config.yaml
n_layer: 12
d_mlp: 448
init_std_qkv: 0.026
optimizer: "soap_variant"
decay_shape: "linear"
final_lr_fraction: 0.0
doc_mask: false
Each number is 128 + 32 x the weight over its row's rms, rounded and kept within 0 to 255. Layers, rows and columns count from 0. The size above them is the row's rms in percent of the matrix's.

# layer 7 MLP down, 160x448, rms 0.315, rows 0-159, columns 320-351
size [ 94  96 107  93 136  99  87  96 111  86  90 101 101  90  94 102  88 112  94 110  95  94  92  96 109  95 102 103 102  95 100  96  89 108 102  97 135  99 103  93 101 103 101  86  96  97 105 104 103  96 103  91  94  99 106 101 101  87  96 105 106 101 104  83 105  93  96 101  97  99  93 102 129  95 109 111  99  88 106  85  99 100 105  91  90 100  98 103 108 115 108  94  90 109  98  90 106  93 106  96 109  92 102 107  97  96 100  96  98 104  94  86  95 103  99  97 111 111  94 100 112  98 106  97  99  97  92 110 106  95  93  93 108 108  99  92 100 101 104  97 101 107  95  96  94  95  98  92 113 103 100  99 104  98 110  94  90 103  92  98]
[[131 126 123 127 173 117 154 180  78 148 103 134 117  86 115 124  96 151 152 124 154 176 126 132 142 131 164 193  91 174  57 134]
 [139 133 109 115 105 138 111 125 150 144  73 123 192 115 151 160 131 107 129 131  63 106 115  89  79 161 156 130 125 159 176 151]
 [165 123 133 178 140 122 135 173 128 108 110 103 166 143 131  44 202 134 185 116 120 168 140 136 122 117  82 145 110 105 140 124]
 [116 130 117 112 181 109 112 130 129 128 143 105 197  82 103 161  98 167 135 146 155 111 131 103 121  86 146 103  86 174 113  96]
 [133 125 118  84 172 130 123 139  92  97  97 119 143 111 135 126 103 113 133 154 116 146 114 114 178 128 115  99 148  89 129 176]
 [114 203  99 151 131  80  86 149  94 128 110 101  86 167 148  68 101 141  87  98 166 141 171  90 150 110 181 152 195  97 120 102]
 [191 154 170 168 131 148 161 184 124 169  84 117 193 112  56 153  94  55 130 129 135 164  91 149 181 168 140  83 145 108  86 134]
 [149 142 170  90  96 180 155 141 187  69 168 137 102  89  95 105 180 135 102 119 138 131 140 117 123 155 119 128  98 117 142 144]
 [131 140  74 109 170 101 164  69 173  68 161 111 158 111 138 112  99 131  94 159  96 113 119 159 177 136  43 114 111 150 133 163]
 [136 104  79  89  99  89 157 152 152 100 154 150 105  95 178  91 122  51 121 122 112 122  88 142 138 119 114 137 105 160 108 148]
 [139 103 133  85 167 178 166 152  89 171 152 139  90 150 151 195  90 134 123  96  98  97 150 136 152 121 107 147 140 120 135  93]
 [ 96 109 107 125 102 129 152  88 108 104  88 111 154 170 137 102 169  79 102 150  78 156 142 148 160 151 119 129 172  93 214 139]
 [144  84 103 111 134 188 164  98 117  92 109 115 112 114 111 123 146 191 137 102 101 161 139 188  79 156  90 113 144  84 182 100]
 [158  96 105 141 108 115 184 123 107 129 172 147  68 124  58 109 134  87 115 115 134  72  69 132 104 123 171 137 158 143 173 111]
 [108  89 112 171 128 115 102 126 133 153 119 165 123  91  74 117  93 133 122 157 169 178 122  95  76 100 105 199 188 138 120 117]
 [112 141 149 108  80 125 122 115 165  77 141  68 160 122 142  91 116 136 186 126  73  93 152 143 117 179 128 135 124 104 155 118]
 [161 143  90 149 121 107 137 189  88 154 141 127 137 144 149 123 138 139 165  91  82  67 123 146  79 199 144 100 133 102 169 192]
 [109 166  96 163 126 148  80 193 123 127 155 132 113 144 127 110  97 145 204 100 178 105  95  95 179 132 158 163 131 134 109  92]
 [ 87 163 140 146 177 102 158 119 166  96 119 116 103 115 182 110 139 164 136 143  70 133 141 111 119 132 140  95 145 173 143  71]
 [ 86  96  97  99 106 104 114 100 185 161 186 153 156  73 164 174 155 177 102 155 114 145  93 115 172 115 156 167 128  99 138 100]
 [130 161 147 147 137 125 128 141 116 117 157 122 102 165  92 139  71 132 140  70 139 148 118 116  65 158 165 114  98 106 182 142]
 [ 83 171 147 124 138 117 201 123 124  52 155 117 157 141 225 112 147 111 123 180 132 157 104 130 125 169 108 119 130 126 149 112]
 [188 159 116 138 170 111 208 144 147  78  96 166 125  95 125 108 126 108  99 133 176 141  87  98  88  47 156 141 155  41 102 110]
 [119 118  93 127 155 154  94  71 112  73 123 111  67 122 155  68 141 112  71 130 156  84 132 107 135 107 115  80 134 111 137 196]
 [130  81  79 154 104 165 154 106 153 163 132  89  89 102 138  92 180  86 138  80  99 125 157 149 114 126  72 133  91  88  63  34]
 [157  95 146 132 124 116 127 115 152 126  64  85  40 131 106 120 129  95 103 114 140 142 110  72  98 106  67 173 118  70 108 155]
 [165 121 154  76 137 104 107  41 122 164  73 183 137 167 181 210  83 104 103 156  87 120 142 127 166 135 163 107  95 116 134 136]
 [100 229 110 113 116  99 130 155 112 124 136 162 141  65 149 182 145 125 131  99 119 147 101 157 143 111 130 162 195 123 194 107]
 [176 116 115 151 129 106 117 100 115 167  51 157 200 139 140 103 134 139 115 105 150 129 149 120 125 155 112 136  38 143 180 150]
 [123 104 131 101 162  78 127 159 135  88 115  76 149  82 138  57 105  90 102 136 137 128 153 128 135 143  72 110 159  87 114 115]
 [123  70  94 161 122 138 147 142 182 141  97 147 144  81 143 199 112 119 151 118 115 113 141 165 105  46 134 194 180 134 173  93]
 [182 175 155 138 158 125 150 116 112  89 118 178 129 167 167  93  82 123 102 129 132  96 118 218 171  97  98 139 118 149 134 149]
 [106 161 173  77 144 106 124 154 112  71 143 149  64 147  95 138 104 140  90 137 127 140 151 160 160 169 130 138 137 140 157 124]
 [ 61  52  63 115 122 138 131  95 177 118 114 139 139 131 136 151 107 166 110 175 135 161 118  84 139 160 190 107 139 163  98 143]
 [ 65  87  67 129 112  86 127 122 146 101 161 133 130  66 146  56 115  84 116 147 168 139 103 151 153 140 136 109 142  80 106 177]
 [143 152 146 141 127 142 145 165 136 109 108 140  56 150 127 170 128 183 131 132 144 144 181 114  56 110 173 110 138  93  76 126]
 [ 81 156 115 110  99 179 160 139 129 193 103 169 131 119 124 140  48 140 136 113 108 101 135 120 123 116 171 108 136 143 153  98]
 [ 76 122  94 105 145 123 190 166 129 110 174  89  94 141 114 179 115 147 139 111 134 195 139 121  85  75 136  55 131 121 152 108]
 [160 216 114 122 124 145  58  53 124 128 108 112 126  89 109 131 138 129 144 135 116 166 122 117 126 104 135 142  91 115 186 156]
 [100 106  76 152 108 145 165 169 130 127  96 139 207  93 125  82 140 170 126 152 104 166 141 130 135 125 124 153 155 112  82 185]
 [ 95 166 162  78 136 114 151  62 131 164 126 196 122 100 173 189 100 147 107 107 137 136 127 152  95  73  90 185 116 130  96 130]
 [139 119 163  97 109 130  95 189  97 156 117 131 128 171 173 113 151 110 110 149 144 152 124 116 108 128 162 154  85  74 143 106]
 [138 145  65 172 148 110 115 150 180  67 118 186 200  91 149 136  69 112  97 115 130 106 161 182  93 147 129 116 156 138  98 107]
 [130 172  97 135 111 146 119 151 126 100 161 165 133 220 149  62  88 101  92 118 123 122 109 146 163  97 147 139 133 134 126 174]
 [123  87 131  93 148 106 142 126 102 143 157 175 153 127 173 111 135 126  66 156 158  96  85 151 128 106 108 111 160 112  92  88]
 [ 86 110 140 111 198 148 137 175 154 148 130 200 109 128 127 187  84 141 102 157 153  90 166 151 110 100 125 114 143 184 179 169]
 [ 93 150 145 116 129 142 162 112 143 163 110  94 109 127 165 145 135 114 103 110 162 123 138 137 133 143 134 140 137 151  58 130]
 [145 124  92  88 119 149 155 119 135 116  93 112 167 175  69 114  64 121 149 153 176 163  98 135 136 173 147 158 105 126 100 137]
 [114 107  86 139 183 116 145 131 113 139 198 113  93 154  94 112  26 140  45 111 144 130 108 124 126 118 134 140 131 154  67  89]
 [ 79 157  99 110 133 144 143 148 105  93 109 194 166 149 119 156 142 158 121 168  69 142 177 181 171 158 137  93 142 166 195 124]
 [119 116 132 170 120 108 110  79 176 135 147 196 120  91 132 158 128 146 116 104 126 149 171 107 159 104 168 155 127 138  76 163]
 [117 134 127 113 123 130 105 140  86 199 129 160 115  83 154 124 141 150 143  96 101  81 184 197 139  93 141 143 175 142 175  50]
 [200 126 110 139  96 158 170 170 120 157 173  51  70 150 122 107 217 133 158  95 141 176 127  72 149  76 122 113 101  90 158 135]
 [138 151  74 144 138 142 105 149 145 124 161 151 102 118 128 153  91 129 133 149 163 156  99 121 108 126 143  79 130 182  89 111]
 [117 218 150 166  94 166 113 117  91 205 169 196  73 167 141 117 107 107 175 108 109 131 121 138 125 110 149 173  44 107 130 174]
 [ 98 172 103 116  88 120  66 148  91  64  81 152 127 140 116 128 123  79 130 120 132 138 150 170 135 191 134  74  97 134 141 168]
 [108 174 177 146 176 132 131  90  78 124 125 121 155 228 145 143 106  63 128 106 150 128 108 129 144  96  57 151 139 136 113 162]
 [139 124  84 149 136 120 223 126 158 101 104 154  79 145 201 146 131 171 202  98 115 144  62 185 136 156 150 175 121 110 137 159]
 [116 160 189 100  93 117 143 141 140 135 148 117 169 177 108  64 164 180 111 121 173 147 134  78 125 121 178 121 108  81 132 149]
 [150  76 131  98 124  81 196 132 110 137  72 113  72 202  62 105 115 166  80 120 167  50 128 130 141 114 109 130 107 167  87 152]
 [170 107 129 138 134 124  79 115  36 178 145 141  88 108  75 203 189 126  82 100 170 123 134 112 127 155 156 117 126 113 135 114]
 [150 124 144 135 133 104 124 138 158 106 104 112 167 160 110 130 118 113 107 146 155 138 131 112 111 168 153 152 166 102 143 102]
 [138 133 188 160  81 155 132 170 114 158  81  95 137 134 134 126 137  72 168 108 124  43  75  66 169 152 137 106 177  99 114  53]
 [172 141 191 160 119 166 169 171 151  47 102  95 100 100  75  58 136 177 218  83  96 127 143 164 120 138 129 115 125 123 126 118]
 [159 118  61 140 130 150 169 125 111  87 139 126  85 177 142 146 136 138  87 169 132 134  98 153 139 137 115 104  72 103  76 142]
 [133 131 122 110 124 142  77 124 147  94 108 101 112 130 142  77 164 147 147 103 133 126 137  68 109 141  99 146 125 129 112  92]
 [116 176 223 101 129 143 141 238  62  96 132  85 107 178 112 205 122 127 120  99 180 146 178 144 140 139  88 103 133 140 174 128]
 [102 155 143 113 147 102 125 161 116 124 170 202 120 170 167 101 103 122 122 151 135  95 119 143 123  39 152 152 115 123 122 157]
 [147  98 140 164 143 153 189 147 145  80 171  75  85 121 113 100 124 130 148 111 146 144 112 102  71 144 147 100 121 142 119  93]
 [153 133 176 170  96  86 109 143 178 122 143 142 113 100 162 161 136 144 144 138 127 124 105 116 124 146  70 136 130  88 226 143]
 [141 148 138 121 113 161  95 116  86 144 183 113 143 157 126 145 120 122 104 109 156 120 116 132 130 109 142  78 128 128 121  85]
 [133  96  94 146 160 155 110  59 161 137 108 180 160 139 107 146 117 120 152 156 143 161 172  89 173 108 128 180 125 186  96  71]
 [149 157 157 160  91 158  98 155 148  98 148  96 125 108 117  66 155  92 107  88 128 122  52 155  96 133 132 137 125 131 139 155]
 [140 214 112 148 115 182 140 110  98 213  85 132 146 138 102 159  59 129 130 131 191 106 148 116 160  84 181 193 152 118 146 145]
 [149  89 148 146 122 136  80 150 140 133  64 135 152  79  77 133 111 184 146  89  91 150 171 106  73 115 125  97 111 160  65  69]
 [156 140 150 118 100 102  89 125 167 149 118 123 155  96 163 116 108 143  92 131 156  71  79 116 108 153  92 137 199  94 139 112]
 [126 207 132 105 134 107 150 146  92  48 166 177 114 101 140 114 106 176 132 134 163 126 130 182  76  84 171 122 143 149 109  96]
 [108 255 123 150  82 130  29 164 145 155 114 126 144 110  93 164 120 196 154  88 163 182 153  70 150 149  69 189 182 134  96 124]
 [122 138  62 163 134 158 137  84 180 160  64 142 100  14  96  87 167 100  76 155 125 130 187 127 117  80 188 166 195 107 121 106]
 [149 105 125 139 115 135 113 106  55 137 170 142 124 134 138 110 107 169 112 111 103 127 132 110  64  64 143 168 112 115 134 165]
 [134 118 140 134 113 133 139 104 149 167 191  63 114 114  97  51 199 163  70 162 141 112 107 134 127 144 130 103  77 150  84 190]
 [169  85 127 136 110 104 137 107 186 167 114 200 175  89  86 199 157 112 142 106 115 141 157 143  50  99 156 108  67 166  95 109]
 [120 134  97  69 124 137 120 172 139 174 129 135  90  41 155 135 106 206  98 125 153  95  76 135 125  89 145 124 188 102 127 133]
 [108 161 120  67 115 142 124 118 141 148 103  94  67 132 111 182 198 142  63 134 128 148 150 130 152 120 127  78 127  88 141 133]
 [156 136 111 164 126 152  86 152 118 128 139 151  81  90 128  78 190 171  85 119 134 124 184 149  98  97 112  94 118  91 141 132]
 [157  95 139 178 133 124  93 179  96  89 156  89 107 111 118 145 172 102 180  80 151 166 113 167 151 137 159 116  38 176 108 176]
 [139 183 140 141 111 126 131 136 150 136 160  86 116 103 119 148 174 108 116  67  21 110 147  39  99 120 131  60 114 117 126 133]
 [119 111 137 142 124 150 124 156  37 136 125  84 156 134 161 126 205  95 185 104 203 120 148 126 116 126 116 126 116 117 148 184]
 [ 88  96 103 110 106 104  99 167 146 186  94 130 110 101 138 123 181 123 181 118 124 139 141 105 142 159 149 102 139 157 108 129]
 [ 83  60 153  56 177 131 172 112 119 172 120 100 113  90 143 117  31 106  92 113 139 111 150  83 180  48 163  73 149 189 126  59]
 [129 130  99 112 120 166 139 117 162  73 149 104  95 117 104 218  90  49 117 174 102 156  93 126 154 129 103 110 186 165 106  97]
 [105  96 137 123  87 167 150 112 149 179 137 141 101 103 171 128  94 133 127  97 147  92 181 128 127 168 149 136  57 153 109 175]
 [113  92  79 103  88 114 197 169 121 142 154 163 140 122 107  92 122 147 172  84 138 130 144 149 118 140 170 167 114 138  98 167]
 [127  86 138 129 118 157 168 139 119 127 194 148 158 167 184 124 117 123 143 179 144 141  97 147 132 126 128 167 149 105 169 181]
 [ 67 212  90  99 158 152 158 127  43 166  61  89 165 132  92 152 151 122 132 139 121 101 135 174  83 135 119  90  98  87 116 156]
 [188 130 177 119 139 157 120 122 180 157 100 139 151 151 109  99 171  89 152 121 133 116 139 194 123 155  86 136 119 111  87 107]
 [193  97 140 144  84 158 125 102 192  85 104  83 104  42 145 109 144  87 109 146 169 169 158 140  76 110 164 136 119 184 153 168]
 [ 82  97 138 164 130 131 188 183 116 118 114 109 155  67 121  72 107 162 101 107 158 106 154  83  89 154 160 120 126 123 105 126]
 [121 103  94 158 104 141 126 176 163 202 155  80  71 119 127 106 117 142 117 122  70 153 159  95 101 131 194  76 169  92  65 129]
 [133  79 178 110 174 109 171  33 144  88 120 100 158 108 138 156 103 122 140 131 117 109 178 105 134  99  91  88 143 126 106  92]
 [ 62 153 122 153 132 165 101 178 197 202 119 124  69 153 117 128 109 153 118 193  98 148  68 141 176  71 176  93 140  65 130 124]
 [153  93 101 145 117 134  79  85 159  43 114 146 128  97 112 134 104 153 134 165 154 174 215 112  60  81  89 138  65  99 146 126]
 [200  72 177 180 113 151  84  60 147 140 105  69 105 164 155 144 128 163 204 149  87 104 113 154 116  99  86 157 180 100  70 124]
 [ 72  81 106 164 120 153  89 158 196  94 133  86 110  99  52 129 124 106  87 132 125 127 144 174 126 212 185 115 136 146 126 153]
 [ 74 154 104  74 127 149 120  21 135 100 214 111 204  56 144 164 116 114 104 134 159 160 154 125 114 136 123 203  94 131 115 129]
 [143 143 180 204 155  98 164 110 140 115 102 125 156  69 101 142 181 158 173  57 123 148 185 135 109 136  66 151 111 102 159  95]
 [ 84 157 133 136 109 125 154 199 175 121 131 142 191  66 164 182  78  91 144 151 151 187  81 146 151  85 153 130 150 167 155 108]
 [138  91 122 160 146 114  82  89 127 104 166  95  87 167 160 114 151 139 108  80 166 116 167 130  90 118  82 135 145 147 105  87]
 [151 190 139  92 125 112 122 125 114 104  16 148  83 100 170 103 140 133 116 135  62 112 122 118  68 140 124 140 185 148 100 139]
 [133 176 142 155 157 145 120  96 147 147  59  96  94 138 136 176 128 149 148  98  94 126 128 142  83 105 127 133 142 137 130 163]
 [165 153 152 114 143 135 143 131 181  70  69 125 114 156 147 118 135 144 170 154  90 127 137  92 114  94  87 143 102  57 147 101]
 [ 93  76 120 137 132 139 152 132 162 125 166  96  55 118 120 211 123 102 110 107 106 122 107 108  73 109 130 102 133 156 136 148]
 [135 136 108 125 122 106 102 140 121 141 146  86 149 169  82 176 163 114  95 107 177 144  94 116 137 156 150 129 167 148 152 145]
 [160  89 108  99 124 140 110  90 116 126 140  92 148  58 125 108 128 141 106 159 129 148 121 155 139  79 163  92 102 178  91 118]
 [ 89 138 134 128  82 159 106 144 173 116 166 166 102  98 104 177 152 113  99 101  72 155 114 107 150 176 104 125 168 173 126 106]
 [150 110 151 105 116 129 168 113 144  26 175 195 204 113 110 171 140 170  85 122 142 127 125   8 133 105 182 127 174 163 120 148]
 [123 132 154  71 139 107 111 198 156 135 127 153  85 153 133 134  71 123  79  91 129 108 134  63  64 149 162  89 112 156 141 178]
 [ 93 115 140  98  71 156 112 162 216  60 112 150  95  50 122 117 114 116 100 128 163 127 131 108 106 157 101 143 118 148 140  68]
 [147  94 100 174 133 158 103  73 113 100 137 106  72 135 168 119  99 161  99 124  97 163 119 136  75 137 132 166 169 102 129 148]
 [ 95  83 152 116 149 157 135 103 135 172 171  91 127 140 120 110  86 127 118 127  83 120  91 115 143  90 137 112 136 111 168  96]
 [ 66 165 142 104 112 170 123  91 130 148 169 188 163 128  94 168 133 157  93 164  92 178  88 135 143 141 118 157  88 143  69 118]
 [176 147 121 138 155 109 103 101 136 116 134  74 105 140 122 107 119 115 145 103 140  96 127 151 162 175 173 155 115 141 126  73]
 [113 142 144  96 132 111 181 134  90 181 123 118  62 115 122 115 114 177 135 127 102 156 199  93 127 165  77 182  81 117 148  71]
 [177  67 101  91  75 180 140 126 119 201 146 102  91 114 134  84 125 139 131  95 152 107 125 182 147  93 166 121  97 171 126 179]
 [100 147 159  78 151 191 137 151 155 115 173 119 120 162 126 193  68 140 138 134 161 147 114 113 131 138 142 147 162 108 112 116]
 [160 123 148 152 137 135 110 136  43 133 188 126 113 137 116 145 157 115  90 119 201 159 121  90 149 179 147 129 147 174  72 138]
 [115  71 134 120 210 133 125 111 136 112 155  88 154 150  95  89 146 159 106 138 108 154  75 173 123 135 105  83 164 126 109  72]
 [154  93 127 144 165  94 143 140 204 150 142 115 168 116 149 169 123 136 168  80 115 123 145 100  69  94 138 143 116 168 125 122]
 [154 155 101 121 136 129 177  95  64  85 113 151 128 153 118  91 151 125 184 116 117 124 131 137  96 183 157 124  99 142 174  98]
 [106 131  96 150 117  88 160 123 128 144 136 134 109  88 105 108 138 175 119 137  92 154 161 211  95  58 196 100 157 129 113  90]
 [117 141 158 125 112 131 107 103  85  13 145 119 133 170  95 107 186 156 131 143 140 141 105 136 168 143 136 107 102 163 100  84]
 [146 116  96  78 158 127 168 126  95 106 151 144 117  86 163  99 115 144  70 156  92 141 140 117 131  98 111 133 135  91  90  86]
 [105 145 126 168  98 141  93 139 153 160 134  88 107 117 157 144 111 158 113 103 178 170 146 182  82 215  58  81 105  86 159 161]
 [140 149  68 104 103 194 134 166 157 140  90 179 125 158 120 198 145  71 128 153  98 173  97  86 150 118 137 106  97 111 189 146]
 [152 153 122 147 112 119 171  55  87  89 176 124 188 150 147 170  73 177 126 120  96 132 156 176 137 142 137 137  80  99 129 109]
 [100  66 122 110 118 121 111 223 177  83 108  86  95 109 169 133 144 122  94 170  86 125  76  54 191 133 140 162 133 160 210  91]
 [167 106 112 139 125 124 121 153  65 111 141 133 124  93 146 119 172  75 146 104 189 118 107  94 102 200  98 121  84  51 128 155]
 [143 148 132 151 110 127 165 113 136 112  98 120 144  50 147  61 187 187 101  44 182 110 156  54  87 155 132  39  82 121  64 180]
 [143  92 132 174 146 124 140 113  78  85  91 127 142  87 119 174 130  68  70 150 147 109 124 128 152  99 121 131 165  87 159  86]
 [ 85 186 193  83 169 136 152 113 116 113 107 113 137 126  86  76  76 149 168 177 107 211 115 131 131  97 143 135 141 111 115 139]
 [132 154 125 224 117 111 120 165 102 105 174 169 173 122 156 134  79  89 148 148 107 114 120 125 140 102 140 163 141 167 108 137]
 [128  85 135 123 148 123 105 141 132 155  49 103 110 123 130 166 117  61 148 130 134 168 168 106 125  84 136  94 120  67 139 106]
 [ 92 115 151 146 114 151  62 142 175  98 176 126 202  97 156 149 147 151  87 166  87 143 172 125  98 135 164 141  71  76 163 156]
 [128 109 112 179 138 136  86 167 124 144  88 134  79 139 138 137 113 210 172 137 111 155 152 128 123  74  88 133 102  63 131 130]
 [125 119 139 113 121 137 109  89 140 135 131  90 149 112  70 141  83 105 143 107  92 142 111 103 152 126 103 166 185 187 155 143]
 [130 129 164 106 158 149 118 145  92 105 131 119 127 173 130 140 115 137 138 121 197 180 158 126 148  95 117  90 152  54 147 158]
 [ 88 104 124  88 119 117 154  42 149 172 111 104 156 132 106 178 118  90 126 134 126 184 158  65 226  79 117 145 111 138 160 119]
 [ 77 108 134  95  97 103 141 139 148 168 126 186 130 152 140 103  73 112 136 126 129 165  93 154 130  99 174 127 101 141  91 164]
 [120 148 161  79 167 111  97 117 157 161 116 105 128 146 153  96  75 130  68 205 185 119  67 152 156 109  86  75  94 138 103 127]
 [125 131  97 137 102 143 185  81 122 144 124 124 107  80 157 131  78  83 118 107 135 151 152  99 157  86 150 143  98 142  78 161]
 [167 182 104 152  65 111 106 140 121 126  78 185 128 138  95  94 111 112 120 122 124  87 103 127 135 147 130 149 133 143 120 138]
 [113  18 106 135 114 100 132 120 163 164 101 104 126  76 117 196 120 118 166 130  61 166  75 141 109 113 143 116 155  99 124 134]
 [ 87 156 142 112 140  79 110 140  89  79  97 120  92 156 116  69 110 130 132 152 118 142 129 122 145 146 118  64 144 164 143 173]
 [202 193 160 109 110 157  99 107  28 179 111 145 137 199 154 146  96  89 104 126 132 117 119 168  86 143 114 132 152 133 164 142]
 [196 137 114 163 157 157 119 106  80 133 140  60 151 137 109 164 141  61 119 156 129 120 138 110 106 182 120 147 121 118 184 195]
 [147 179 173 136  75 163  89 148 163 142 138 179 123  75 138  97 103 126 102 132  67 158  92 139  90 127 126 160 131 123 118 145]
 [133 111 125 135 132  97  86 148 144 152  36 134 108 132 123  70 157 176 180  73  74  86 135 145 103 125 116 140 110 120 122 106]
 [131  57 157  74 130 108 149  80 162 154 177 133 131 176 115 120 165  98  73 123 131 102 184 113 117 131 120  89 135 137 110 103]
 [ 77 162 118 144 119 170 141 114 129 138 107 149 190 151 115 146  86 130 127 136 167 164 140 144 140  80 161 130 148 129  88 151]
 [150 148  91  98 153 165 151 178 148 126 145 157 157 168 171  92 126 148 177  89 121 141 149 104 180 172 154 105  36  54 196  93]]